From a checkpoint of a small transformer trained on Wikipedia: rotary positions.
Each number is 128 + 24 x the weight over its row's rms, rounded and kept within 0 to 255. Layers, rows and columns count from 0. Numbers have three digits each. The size before them is the row's rms in percent of the matrix's.

# k: layer 5 attention key, 1024x640, rms 0.0411, rows 20-101, columns 400-479
# q: layer 5 attention query, 1024x640, rms 0.0414, rows 21-101, columns 400-479
k20 103:155139097111133161170114163106098141148147132134096134130082107117086106180091156128137122093123144129127131123143111112113172120144091122110157164144137142130165145089154140109137139106115107139133117121136167139133105193161143150187130147
q21 095:130068099168079135122109104137124170114125151139099133111133201151088126115084145116159109153126141161180112123112106109101092136170121172108128154153127127119127174119188128150143132156126131114118156130151132158123172169122120152119126110
k21 100:115112073135118115143116084098139115107090120093108077140147141149142108126119112133110106096104140144125134121128132123071135129090151094143122117143129160191154125154147112161131106161153100108155213146162135122063154124143148135142132139
q22 100:171077123144150134148161142120095116128130159196148121081150136144142089102134166111150152102145074076148164089154118148116151101111088119108163139143136076105110139130139137118149163094121069141132122154159140137152147109121092116117130160
k22 099:137148111127152200128141127119160096179187135123099157113107144153121147106118139072087141139169103141146129148163119144091109120103168142122150123121094130086109165117121137094071148157147100075162149130102127136126130146115153151127107151
q23 097:114126142170077108102080119114164167095120136139157084121124139055111131101106153128126096153135156166151110136105080109121133095141166127154164150151128114089125146123177113113110122181114103146145174112117106159135141172157105149134135098
k23 098:147142156118124150140128136144102083108111155121122132115145164083141117121154133156141141154131204124135098112115148132134173146118101146127121167111161148120129136113162118161103113134150116153108155136155105154114107118159060148145143114
q24 105:130134153167140153126102140085114120160128150145144164090111134152151162148107138128100124133123140126116135162170137140161134170117152125129141078139108143174132116139119142119144108127133149102115080173140129121131179114071141064124160106
k24 102:102118107107119159127111124135139096114130138101149136116113112135167180167138133115141087152133137102121110090154160155113105113104147114117134112173127117151141095126131107142110129127114125163134147146111170140157156155177155121147133158
q25 098:124132093119149127095107117175108118133092152143123108124179165174106130123107161102115153116120162154143119111131137149076129157142161110113070127164138178129167123152165108128102136106150137170151143138123135138093109149103141123168104123
k25 104:137200142126164099104123134127144138148107095112098115158132182114130177142128145103101090117138127127122143145176122148122124122101162161108142089169146144147158162101130126139144149140119106137107140093120129128147107184130145124169154153
q26 099:146107127146147078161127135123166149101120143136136136126098126163134060158153160132162124120085120155125158178115120141122145093127097111129115111129105127169153118130100118111129143132099123125131135159132058108114148164137135116132146145
k26 099:107118100100072129115171163087134106131133139101134122126097081127109149141114124211119110114111165115115128120138190122098142098088089131138138126146156115126105101131101122151125109102166126135135121151136120128117130170108194110107099143
q27 105:120157152104133111134097139118141084143117148158125084138185099092116144100136139144155113119135096153178119125154093117112161135131119088139105143113118128110144073163109137100104153156159106094127094102172123115129076146139156164129109128
k27 101:100191098092158160116137157146127101109120111143127166145129119107128166132113070150113130142100136100135114096126125146121147139138166148137103145090113148142130084108109146136095097148163123071146109047141103115108112147168105168147201109
q28 093:141116145127122133079112102156126098107137144104155132131155157079128124129125142132150114134111151132183143116127130126160136125157141120137127137125114086137101101121097122105126129144155096100133144149158124149126155154112142111160125136
k28 096:123147098101134178095172178162161103122131139108111158102160173126154137103090128146142139135129158156136125091125102157108132153153095147127120169126102106134140134114115082144116147147199110145103143143138128135146156158164144132150129163
q29 102:122130119132112131140144093123163109121137132105082106146085138115115120121132112162121140150126140126117106106115122123101122119154176108150101126101137090122114090145143131094161136126138107152117131140096128153111118096156143115124179108
k29 103:096137120115123099143101121142134140072156110114069123130138134101135120096071145164142130115102108119087102103111123161145130157153101123098158150136150146138133107135125126105122115143179133185145200176127094140095128094150124108113139105
q30 102:148099109144137096121113139151173160105085146094167103166120165103108138117128061098131150133115115152083141121125158136123080099129161087138157144138141108127118125158157111165123135171110129155130148126095101124101132151142139120153165131
k30 101:110122145085165136141163179142159136162097138108160131119156106164143104083145114142175113112115130071124091148136096144108092137137144124154161107167167132069163107167113103126080067092148182182117119115115142145093113132159154112155139172
q31 103:107164101163112104121128123108138111141172103132138105104062110118119093139133152109159125128210121152112142082110122158148139144144116132130132160120127141104118139133148130125110134142152107137151095112104172123128162141108101136098109124
k31 103:118146125178132142121130110085116144139130090141093114107153108145130082130080090138156098115137098143130124109125153141119161101167107128073089143122105122123120146119110124139129155113141091121114124158144121127168172096106081152101128107
q32 096:154143116167105140143134077139153153112145146141075133143151132127124119140104081125114108114098101158150152122106115134140135122146147136153127122140128147127100106152101137094157128154115127131120121101139111143116142128120131159083143132
k32 108:164132143124092115151146121132100120120117125129132141128152104112116134103140127148133105131113126129095107141112102110147110115131157142150118163121146131109155165098149154103130085127148117176145128126126129143104108126081142083148101155
q33 099:127125162158083147172126118135179110109127130165103156110124110193115134097097125125094149114146103107169142106092102133111127135114145080135153106122142116114190121171125136127159145091139106140124114115147139135139116163115136153105137140
k33 115:151124121113110109177158099112145110150151130109143116134153097128100125101109124163113139119132148098110125107174123095148109088133120107135099108124128124140138162116126129134160065094113094140125121149129164156091131109106138098158134109
q34 092:119150140123121132098121114113213158087120127148076145149108143141140167102102120127164099135080140097135125141110140133117123116111128108161169149141114167091146141153113124141141158142118124177151100140162141123158140156136116123126104112
k34 094:151108154114145130126146145120097136102105118118124168134111117102098126174118142078178106120130142114176091111119147092097123125123120096188104129119070157145144121120134138101099137100128148173142126091086139149134092118119114128128141116
q35 106:157081164128090116161108114138151126164120135165105133152143115131101113082127149102107103089130127092166123090148131120146153124125102110110112090151155132135186137128109111132144107114147110165140151120116151121100150108103092149110139147
k35 093:153122152102123093146159112113116090162133157157094121138158130116076141103150144137103131123131171101142125109148136123108142139112115112157108097119107117156134139132124097157142127095112121108104140075121150177109088116093117113105068107
q36 107:097169102109139143076135124112114128128121148109128114123131161109158125151130121120165109143109149141141117166111113129093112140128149157132145167102111141104115140111128137141130142140110124137126088159117133136189098141155142099154114134
k36 105:142097127137112174105093157144150171105142093129162097143111112126179120137149108101142134168116100194106140144122141155170124129135173164118122176117101131102137116121149147143088131175136130143154138170129089098137117179153107136124134144
q37 103:116135133152116122108137125122128139153123148113147119112146100104178110113112124087181130175130104161116129117110147135130143134139156124122131152107110138105131178117128130094129145146104098137134128156153121097162133135140119114135139125
k37 086:152102088110117181136135104154132156148155125129144113126156119107177140158179133083146154132140121196075136120123138084145146104103153108131147133104124126135162081095141170171090108123154108162142131150124133107113099151164117139159181109
q38 104:124123117141145119105106137114124112127128160103108162131120137120151152163098141093174121151108152162133103110107120139080131138188154183150123188123125135064138128123157147168125143145146124127111120119142102092145110155115135094127107117
k38 104:152115112125116162101120114129120159134140115112141093125126138117191160145131125092148156149117079166112123113104147139157151122122150136135136138095110122096157116130121166117126144154125130149118112148133101110109145153131106141129153152
q39 110:124106143091145148103137149138151142141123158143129169091124108091156134146151141137095085136120120114154151117155134131119125108118098126118144115112122128135118081066097109139148096135140143129084149175124123109168139110128132124133127118
k39 108:106116139121091146126113128131147130126151153164143128098160106119174129101064107140088161158102088128134122143133168157095117112118100117109113161173128146142145138166130110159105134118054093135124116166107140108155167158107113150096140138
q40 104:106158158143148139176164131148160123115101095141128110150143123126100110100142112138090133122148119102116138101161151112144111121083112097104102082152156173169149108148113113102134091117130108143140153129145159180132118105138099139132115099
k40 091:100140171147151086153141155136164148137094115122152132137130122109070098106120128144117107066134145072160099106196150139134127142145098118112115114147133134135137146149107099122131098135101162153141092098116147184113129065125131092161070139
q41 103:171142146104166112157126140135165095146135124148164105104121110093086139128130114154133102115141143094157124122175155105102117116125132129114101109159119159194139126116136104094132074125146129156099128136105138120091136086144131151135162091
k41 106:127139126139142078144124131146140138162098153137147112119147110114061092126136116159096127109120139110137114140162132133145128163139095134096086129171117158161131147101119090116095106110100143153108134120090160154097126084099139094177122127
q42 117:131146116119102114115122131127115115113152143138164142105121132146153159151119122116172101114111091172143126167110121132095119129142135169100130179104101132144123132106144116145122126132107149125120094108132106114157125109104157113134154136
k42 088:141116109104108165137132079171118095125145124071131130150140109134167130156069097165137132131117128165118120167108146084092069119135183121133131141132082113120112126127182114136128122115081130122078141117147149128143124149102169124169149146
q43 113:119143129121105091147097133091102168116149134124180134106085140161149140138113125117153147150151107147130120151105098160106122143121167143097153175133136121131122164188164113152137159145088129120141126088136099097145155158121138086118149116
k43 088:144084109153111157170130135088124110155139099104122122123130131112150153134123143130154131155154140116131171106086148149106123104088150130161179093152112124128122098146162122104112126101100143160149146115129134068150137117095147122138147125
q44 121:103122109102103126118107137135092115129144143106145147115099108135139121127096146139148138162125108161145113114113157103115126083152154141112121140152121089097109104140148150126121176109102127129114102102129108097116128142127151101121145127
k44 093:128146103101108146182117100124103081158124090131081128115122099100107141130105097150127144150124087102166136125095155138080089127090141148109132112106119128124143126097165119103135092147096113115132120165139119113140162153121160130109173116
q45 101:141129156123136099095105133104121078119094164165159085143124146165132112129174166091097116125121132151134150121132146092151120122128110151078083147112125055127110084117114130125124098119143123160113132128118122154096147138143111138114149099
k45 105:109161157154157123112136147092117128163056147145150092159113160128114121148150139126159113084116115108104117110113121105096118159104107143105078138178123084162116128117112126141135100131151132164104075117143151151121122136087149150133141113
q46 096:148107104094122107108122148146129179094131100134094124059158130091101112141083126152116131172070118094129121140104122182111116133150083125118147107138127121125137190119122115065097164127116159137159142138145140128097137156155152111105111127
k46 099:132132091146103118106111137103167146151143121107117142098113116075140139168109169149121105119119136112157091135161124106115160104130154122161153112117101174137158105096100099125108130108124123102182117147139099150114139157181131093081096173
q47 103:119139196112098149172123141127156169130117132143147114137098148155118160080136110143149155131161120160149100154132116092089148119124139091092155151107141144112116122140142107133114122129075119144152161126096113133105150103162071156144105174
k47 096:129104149113101166153135153124148171127127086167137088158143142104134097178144134155118137182146137131115151123104107138153134145113108127147153146093128133121108138122175126144154131139174137165127139161137105115137130193160112114125116115
q48 094:155121128136156173129159123141132100140091072145172137130140118085130165169127140163120112127142135133089173117146125136134112093158112140075145110167120119138140128166128126125124132115163086108109114092092162132110107117164127145101132145
k48 101:096133112140148155106184139089111131148144123092127130165141154132081126173122166142109108146148121113096121129126132138153128088149141164119143153086104132150125168120139091116161148101117120114138158128086118148108120137121092103090122141
q49 101:102135096106131098108147155137120137132166102126123129119143145115130126114141135137123113160095136159107121139091136139151140159102082101152119091136107123115178173098128119104082169139134135137140116171124079139143121169131089143130120114
k49 103:089101110141140107079128115096150156095101151134154139130137147103178135083109121176113097109124133121129146206125131177100134166150138090140126109163176156133146160121091078111135160153110108106135123103130137107190137146142136156078110153
q50 102:116138133160087106074133100119092116153150140113148107089103153122143095137147183145157114139106127093123114079109120157127147163139165115147135097159121083099101126121116117150113149139128115113160162132132093109161160149073118141088132120
k50 102:143124101129093115130129137172127146120143150126080108090107162100153094131130172159121080125134136097136129112119122103133159155145117130129112140147149064093103158146100158097180101176150135111124137160159103140164143153137125124137115089
q51 096:136135140073157141149143130111104166129149132123125162123124139081129119177145166089113091106120142111134129105128098122175098098144108120143062094123125125160112130129121112108108152102171148141120121143138147134107094096139110143127104133
k51 102:113107126153128139108106161126107156138155102109139136091137123108095141169127112131140119145136099125120180132134095093145092116128113158145126158141111141157134138114129116169116151125128126117102104128121149136121120066073133104106079128
q52 098:126116141149133171121121091140100123135150101112140151121102103105123147157156137121105166115100111160179121118163105144129141111084121139163097119096168139131109089129166128154113123124115159117145116161143180130129124085121119124144096095
k52 098:143129116158131158132117130132108081106095153150120155095077095127122174101135156126145111134121124181134103103174103091136151104098109151119116130110129123150101130119131114110124165156106121108073107157122117142186159058125105133133094163
q53 101:135158121113125092189102076143148187145114155130084088145149144130103120065168113124136132116137093117132131131104132153085103117123124120104096119114087115123079164110135141047110130126141114132120145161163153116103156117120110115136106119
k53 103:128159137140113187135123154145086121167166121107127139141163132111162137092095107133147119098128112119128138122141078119130116130083097138130119134150110113128141098120169083125139130122120136140112133098110124121116089103118170134134128124
q54 104:134132109144145116097155130174104125158110163101128119160108133111132123149122143132108095156127161098132104183134153128115134137084156164165123110139130134123163132120144146123092109117155108134150103090083139140134095169085164096117121119
k54 104:143101137111132157070128184133106067112132124126094091131131108102140087150145155152153130130065137121155132154153112127130162111160085171129136122142114155104122130136089145121128122141137134135139184119182138132174120148130168166109157169
q55 099:121104123112076144166129116114083109142129161127134120144141126157110151086158133140126133100117157118104126100104139120145159132119170158118123131236114129132114180134189113123172138151115117063120127071116129155125145122085177112142117157
k55 099:130124100127124071148140117147083171124150099139112114125149122130103114124161149158119132110143098109175112113118159117131120130112134134097145145091145135095110128096177161120179112076120125098095161094160108130097117133150163146107106101
q56 098:139120100145108133160129098138109083134172100147071149097091103112106093118116113114111103122126112150133130134130128109148148128126137115132148136116129103126110133135140139104118148131147121123126078132129157145135163110112127116133102112
k56 105:140164124148126123145116127092098111121137127145087094101170126120102082091083125113145112087140113168158107076153134206136153140138121094120153133131160122094146134141142123159122103151151087161127142177134102118143171083090127098083118099
q57 103:125077117149119135117148114166141143118134112165172151116103120201097134118098156134119184117162131126118124113101129086154133105117148112105169139175146103087117140127144145142125140094101106147121164067096176140135151116098160136183099142
k57 109:198107155162115136146121112141133159079133096136089132104109136149103097155092158105128113098129110121143143095138156119172113127041121158101148142181140134107089150176104138052172128111165145138121154161133147138146135105123132142114134153
q58 096:110136104148114122148092101127172116100103127122117138139106147119119087113102103149173147133181137126114160116123147115130107154121133176103089104149108130096153078152122130124122108147122112132105102114117152137132128100096125129101145131
k58 100:120140129140128168166087105130153137143152140145148109129121127086118106144150114121153140100156088117143147085138162132126137143125094149105175100104097143114150150102105097189120085141112072153110140163128098123155168102115117133109129097
q59 101:126099132152121112097172144101113132132144113132142086166109146122097148140093122108122121163150113134080106165102070086125113153129140130151108163155181125133129171120152138131166105154114118115150119089093125145114114156139115178146173105
k59 100:151154120181146143118113128137086124073100139133135109132081150113156126137123156129134106091112169133100087104095150114138110137138124110062096129146152125094111117091163089148140136104140113144148136106141161106111091118106113165131156074
q60 106:119136155116160151107100147075135072127125174172148135118113138121136115126136122130133137134119134137135137146105142085143115098184158083098145142097100139099117095128099121134138146123119087108118153127137159163116195145120094107137139157
k60 102:107156161124138100102136149121129115131135118131134151108111119138137124171140122125096116110105146158156085156071157172115095144153152119135117119088108122139118150106125137141143143141133133127117122114135141083136107114132123149111109103
q61 098:126082131126095154071118134113091150130131123133135148119149149117153084134130150133176114108089173084197088139120133113088125117146135110083111065163093154151133140097134163150095155135158163105173134154146106114116100128131141132144131113
k61 105:163175151120140121142114089140138122149123099120137147113094146118129103152131132153116158204127154104083124143120178119131130135073122148149148185136133124100143127084126187099130083139106095088112122144076127135136115163179154083167118155
q62 101:126149133154109105093142140114097150140108130118111129139077202120065160092135152083079133105120148129149134152156130154110145142149105119101136130138099115099127161138118129157158177143135097149113144120168116177194081125109131115151093123
k62 102:105105135142145138110128121128144117139127117115137116135114164108137150100085130128116136093141186154125169122138145103109130156141146109146124104145109077117143140122109109140115083123135139163112125149129093101116115112145152140121098145
q63 102:151090107130119117140125161127137181158092091135188124095115162070144100103156158121138102106178169107124154149090120157099089150098162165110151089149147090116139115100139135127148125150104099176127134110111149106203144113131126138171088153
k63 107:155095114155114140145153143137134152144143102141115141105139180104164065165125142103142092109148160176128143126098107152167126140118131114120195119155137132134149124143102134106127111128139095122134137141130142154198100161138118135144131183
q64 100:103097132125139192139087107118172095101113094121122152115127141089108152139133142115121174145091128142160088112135142128099127123114139106106111078131124151139092146114113147118146138131142109104136160133151127133106115095159163136136091105
k64 104:110128107115121098136102126153135128109113158143172126144139110110136191155105132109140156170136127084118151112108145102171135149070138111155152133163129129143105103129084125171122136123161083135088139141121124116097115165171134140120150134
q65 102:112136116137164106106134107146099167115141152129067119099155152139111083139123153158156148112153129108129106096107103160164143115128099158109149158106072147103137088146115131119138130176142134127128110157123166176103128132117168139104140102
k65 102:138136138144114142122113113107124148123132084118100111163174157107133099136112135117095151149117095132135094117093139135107150190115121136097156139108115163102167130152138122122099159124124116142135074119161145179120113084148167142152122092
q66 101:173106148122057125151099143110105166128115142170131148115175173139116158085121059082117131162073101102149115127077151110101103121130141103090116129162097134133110166140159091091135147136114114127100138128134134129119187126129122146152104148
k66 093:136128106105162112136126098084139148097170110132147128118137147135160136127112115160124148113132130098144111141132136178089092137120171129126076125147095153130132113098137123102128138145101132064168152090092137116090146166108140135098079183
q67 096:124162133133147146132118123133176188096094144134111127099162103132091156123037098173121120149162076113156138109142101131112122087110125102122103133076131135114188124153121112104139124103099100139154145101077117124109131129120123107114179129
k67 101:073132166146147097121141106172127155106159121144128124121135097140104148135081093145123143121126105134140128138115104136123128101142101154157139143123130118093143106080150120185148127099162115141156135126095155118174161132114120100140140152
q68 100:114145146135096122106082128116122110211097103121130113125126158113109162116164170120148149124155147162103159171153120136071155112120147155094122165114113122131136089136093147131133155122099164138107074114132119114123125098108169158131103105
k68 100:158126112066110133135154124131083162139124140170125154155097158121150131124157126127085120125147157188150188140088131136121156171115098182108123138145116126134131119120117104119105114137135152135087099124145110129109107155147154134150137146
q69 101:114101136115157135130091128186140146115118131164100128144129123148115122135103139126102137142111191112103114109116181132104116116119110132118126117125112103129160099097116112079109076128213152163142098155110109167135148129111133103141133143
k69 098:156169092126124075096130139166131099101122149160125160144106154148148150113079101101154103140136151096125101107157118093135111128136132124167181139142139102111127133100110125129130134117126129143127084123144140123120152132124164144158125175
q70 108:146130143141096144149176138117137108127126133159117116167107087117115107125113137153112102142150125145094140137118136098120119153123142133089096116110112145118138136126144109100185146132144110109150144080122160160107118129142117130125147121
k70 100:134103159154118101112153162129118151101138142137105142124139146140106124153124129155141117139126144145119127115103148089130137133173132144098150126124124136118140146131171162119175158108132131135134152109148123167141126138151099127102120109
q71 103:108168156168127080098123132139120098123158155111154149136159094137108144122102163143126157085120107154122103139168153117139151176099166094175154129082166132123113155110106131120130137149140175140140144104131153128153089107106097135153150138
k71 100:171169152125156125091092102173162134109116139077158087128121123115161157116144143076122140093121089172177127079117143157122098144098155139093075099145159124111105133137124163108060112115141161124116143101146121092128118135105149168140139109
q72 099:143090099162127119195112122139130147153091173117101099144126147136110111106098148097100150100103127126158098093139121135123131119154114083092138107114082155188133127119116095132146123105132128072163117113113117145129160174137095112102173140
k72 108:106078124137152136137134140107135124194128134145098122147120146129164165060164097111120130194127141073111123171080126121101156093109106169130177159092125130159142161083201089118125102127135126146123139128102129133137105124140140123112114158
q73 104:118144100119127127137133092157147136115146132137105127165131117106120117117138147138166088122127149156076101140151123164110128111104127119140128100121158139095150145111151132144116114152132156134105149134154135170141137108150119151142117104
k73 106:111139147101133121131122085154130153132110079109135108105107148107136138165110104108124083111123125140178106124168087130117136180123105120127145100111155117159164148141108093160095091105104144127111121137207114142143135107140144116108120137
q74 097:087180138122089121113092132097095151117135117150125140117127096118174117139117104177116123132057116107145087104117114112185149170103153112157180098104075071138110153114077130132110163150099115101118128150162091102129134114184140158105122149
k74 105:128161146116124116151122105098140129128108111130141111113130108118145115157137163113122135137129110071119130140131090135146162160120103100166104164116141144141106115133055121149139134132117135145185119126112125117156118138169138139141108159
q75 097:095123079148088143123176113160096125149170135120094158119113138171116150132113130139111145154127131116138125151126101122155116165143137127152123120120125140103130138157103137163116132126120084118121107152123152187171115165134130126084116147
k75 106:116111144129129129144153104125176110122125122135110118120122148116124112107101113193119098089092136123120120122164120114151194092179113089133102129056117122098111121144084097140140146138119108127134130139123073107127160099119121129116113135
q76 103:160137125158083116141103114113155117166120179141160088106142140083139155093135134112174149091054165132101089113145109125104141114119163139145162131094148121146105144130082127113179141134112149140167146144112102140120178177141153152157148115
k76 111:177142092117086098080115160133115138100149147108120137154156176117162056122099124131134115163122170126127090152136119124136179162149113175153100131145144149117135135128145130136144116095156123147130185068123115124101117142131151123115163121
q77 101:141129098105154134127152132146120119094119154102137105096118158135102128131177151161123123131135134107135133098117143157143127127141108130147070162153130123110159152153117157195111122173145103128111126117098125150132098175141146110097129128
k77 106:085122113164127092119154125138113121087069149106128129104135134112107114113140068172144097132116138121127086112152141113134141126151116107121140131127118132141129106161142116122130127079064119097098133115157169098124151130150162137130101137
q78 100:145110084128086136164115124117126114133100115102116117154141158134115133079116103127141099145108137175115119156115146074104116148152137129158128090126126113109134174108135117125155135113146138125153132114122173120136148173132146136131121095
k78 101:132125070134117096132133111128170077125122158140105132140110104111110102095127161151134094088172126055135163068133152092120154115135133172087167081104163161162127147103139130096169105103151107080114173128134183137104147077123120151105144125
q79 097:142085135129146097101132117156121146151110146112083137131129160171143117107100095115142121190139112152078118105076141078124143096095156142130147154130120097104136119166124121117139158141097144113181139107089089108116158119097131111132111163
k79 097:159097126107148152132132093133125111112148111159138107108145131151110133111135098124123128106151143121120160173119122151126130112100097105132139113175105130116141136089167163110113131117132185121099128144132138134160131088118137131124136125
q80 104:091103117115156116164096108122086137110133144162090131092128162106070104155127139115137131092139101102124145124121156098138133110129135109114107165116050177143093097144114125110081132138141098098138117104139146175127130138085118130153104152
k80 103:117140123098103144148130127134114104143122148114156131118145132117120196103104082109154163127110125130174177124118090078128091076145115112161103123133078149119107144121111111142107108115146117126137125110147164137148093092129146134135128100
q81 100:164148137124110173133108097140096117134099139148136132085118143116090127117142090154131142129079153077168122139096178118145117140129124110107085117127119123123096184129122090073124101156091132076131133152143111087157190126107117149111110137
k81 107:104127116148118142099127135125145122123067137106131120105146139105136088160116119151148140135146116114079129100100115102143141108163144130147075141138161150098097130131167103097156135135170132137126141114092141120142123115107138117148113083
q82 099:109165125131133093158102119174120076125122122083116112150138107060143130135113161154124126099108150099095095096167174119125141132090170164152179136117121131131150174108066116112121126149162163110151113114138093118130086090109140147141098157
k82 101:140142102131126092097168129189104102106183129102133113110143117103150087143129179113160121172112107160126136130140140069148140087116141152148158134138127177136125102139108141105132145098154140114105116119152100109154115131135104173120124145
q83 104:130109114155114145129120133082132110144109153120148138101136106136162117122152121086178128123120106085166111129130122170081155163108130156111137117127161163150105151078068114129088114101075139116120121167182158124131116127112123116147083114
k83 106:136125131115140137154138110137067096153102169128116168122123123134136143135113198069142108133152181164149131138097094125157120147109087123166140101153161108119093121171124141151113133153185138111169113142138166120150118169128135138141112137
q84 102:148147136159111097153124129130114100144121085126132123120168082132129144051103104158120165113138120099116099120128139136145171163081116175125126120138147130121142168120129089111119154113110176103118113111147079106144142106100113123091156145
k84 106:150125134138142122122138157166151116134124120139154129134128110122154156140149194105151132155139123140154094131122110099123160115112144068128145099116143143137078151117172150127106144146144114133134143098139119119105118160141069124135185097
q85 098:140135111132127078130113112104136132166117109136153091151164189116093136076154129111115135117149114117110119169165118130156164160113159138128102144121144100107122149145067117135117148133117135136126101118128105114140109162159131134167107140
k85 097:106128130138142120150132145160156174105155131121090140115127157117130098115139164135142108067100144164136089096146124152164120157137114151144149171139148114075104123119108111125130144102166141165091104083126125079133116166143119111120130124
q86 103:134120116112120132108103145126150118146090165145092163132155163078107141146135111150148144116102140100127118110167110134110089086145119113126096145155108104089146142138181091138112120127104128147110099152145125163109126091139117176140172133
k86 107:153119140138156159135151154126139157102133147145106118154109131071130134139153091126138142097136137094104130169118124148115157115133100131137140144155113160146155139129159094133109111139132124136111076106125148121102138146151113130155137133
q87 099:116138112112149136103115138126128113098148082119126138133143137123153122171106127093143112146082137130138131117156178167119158125123110159098126135153057139132131127098109101160122147126158087160093148170172119130148128175088094103127123116
k87 108:126134104108097063136128149070187095145112137152144122140134155125176164120155136140135100099134140092123155152112090074103145130144160129162161154157171125153140153092118104133138162119134078172122094137172109131117128142095144119141121150
q88 102:122105108100133116111111093155138126083136112142142114134135076141155142137097138093118115133110169155139145075114083105179146126127155139149099166122128129104146155179152134121142143148112083111134168127120127113112123151133124136085137128
k88 112:080178125162105114174176109124110142129123100114136104104134102081115158097118143133179120119120120103119138111134127112158183124124121104132121153158161128125136118111102115091120145080149111160126123106109120132149144083114097137120116134
q89 103:147123114115112157159124129105147136155134107137111122158092100108138133169125133137137118103140110095154124094105153131127132113140110073089112112110147120121099125099116147144143145101116109119130138121158155126109174130120094128127147162
k89 100:132130098163093107121074115146094137119172129100092134136126087108111107150100121137106145166094121162143131093122157169122138100126139129124120134088155118115146089129111128144139123119108105103134142128119097092105157170105110144109157149
q90 095:144168114089129145142102186156155106135124152099128077148115123125151100147153164145091136139093171122157143108147144119148144118110092122162150147091129109100135119146116108127133098139128108147131145101102121118120109163124143107112102117
k90 090:165089115125065131131139180103137120124104150143139126083131114158104103124122160142123123163109120096096103122133122131173168144122108108171140134136124148108145142130097117082131128103118146153083110096138108135136123079104125112137109155
q91 096:107115129111123132097127109131127132114103025172109126113162113104136117127150116121101113155137087133105141122140077147163091154115144089160132150114153137148125116144144133169125116135124118134153131137116120094096119102155118110133135131
k91 101:136140125179141142123174160160105128112143133116155127140140123137160159136117136088135121119138118108127101125164122145174137100112156110136162113141124152161166118136082106134129174144139102133156137123109092116145143130148151130105156115
q92 102:111120121139084145113120127130076082115097096091102117164146125172101150115128081150162125127105124110144146107115195119119108145139150127095083139102101181141143100116120151137175154167123155074138143161153132135138150170100134161127118126
k92 100:125109074147128144126156133123151141121129125073133153124127116126129166122122099168140124164085161121123109115141178128082152127122156137098092111126155149156198144108137131154178121113104139100167147116127126149124121128131154156151127178
q93 096:158127123168129142143088145133150142110130133152136127160162131130141133119131147135139145119117160185121153153163116184130116107118133086106124084141132146122161119109128146135099127175096125163107159125139110160103133107140137152115128161
k93 103:149136108130089063122133098155154163130156150114139146108125176095129186103144152156097137132127142124120126166103129121154174108104127152194149105086140075145163102087107100164131178057134126137145087137155078154083129150130112121134157166
q94 098:146108127134120111154142107099162141127122126101130133106126112120118108125114145157139111096120095138095103091122138155148168191108166102112143129119157128146118117153106112092094113143115077140138160086138128128117139119150097142131114105
k94 102:115121149133162162154165156139168168106098161094130109106204123124108143149129146080150084120076127115199135155122149124141194136098127094133171119115145116118115117148099161150093147126101114100116137103181122166113121171169125126155100115
q95 105:163159144148156124124096153142139130121132145155133155119154122124116100157113114126126109083120100144175137151144175103104125161121133103119135109129165148141123164111104134085094124096108122143149135128189106119161111164125138109139134105
k95 102:127115112111156123074134134173146111137107095126172131146100099150162132132155149119129137126145153139114142149140078151134096116145124107110139139158151162159121128166129128092126143126163105133149121168096146147190136173167124126122156166
q96 099:092118103165102132124092155095135108124098092096124147141109119123124117149083142124064115161142123163114083107094136073128136120114149138124129153124089135156118150163093130094183129113175095095123125109127148128143140143081125154132158139
k96 100:136119150113138101120098138152137090151056134139131105162138137178131122127128112105140128121120129116124119126096100088167120098130164119158149151151110081124082127081122142143135127171113155156090130120122124129120142118159142131148151143
q97 100:112098116161117118198147088116087128117114165166080173112114147104105156121159106127149081165139133139142159137119126099092114107112089165116160132140090134119125105114134146123146106157114107154111114154123128160106135085119133119123098125
k97 103:120097101117113140103113098141098158138145104150145118125132156135125107103117105157110129117113091092153123144136165134101115155115176141086144124145094145078121076145111149162117184137119126150123122144149111154088141157141113122105110148
q98 111:138138109102138142101107107129159134118143140164118123140165097050140096170163162102112151106138141111113073099143116130140119116118148150172151094153162092106145138123099146126097105144080139128117118126145123127118138110142118168134150119
k98 104:143160127116127093073117127155100101126129138118119122120134140109109102127139153106137139162142114165150106108095080143113142123155140109100114130131155138134144099103115139176084121127108142111102140117161135114145158123126125126113143085
q99 096:145179122088099151142154123114114107151114161130138134136133116107119136147137138172164121137102085165109162170051141136102139075124100139089096095115117090132133137114131136113140120113100177131111108124125145151129162089153107082144125073
k99 103:151116126104116096091111098141118139137136140105131129168158078100097154158129111145091123081125130156174175152150195158137149158101143155096089096105123116152134117163156119169155126128084154095126122112129134117125145122119150121136123125
q100 099:132141128089147110074162147180100096131192147096133136125104130136130121138110163116085108138119145132110136146163116158111109113150110148132082092139131139142136108131178107131120088134168155139146127112125111153140105159106116136152190113
k100 105:134115137113090093113101140121112144121169086142099141117146143109107104139128120127087123111130134134166168135142146153118137118123128157083061115126139141124139144119181148122166128163099096135165145193152119138159137079124086104143108118
q101 100:140137110154154086133124145147144146163159161119149169136144117131118110079097105173141130103117156105142138157142105085148129114130132084166161145172149117111131134128156147118103102147146105175122131125108106174145149113126107103165128138
k101 103:119149154113142117124093116162160119116183100128055103107136162118162111115112115141115147134096158134147120161134121105153101096124093125162154156127104162090127111119123141129092155105155111131110133138111107149112127128136092141113112148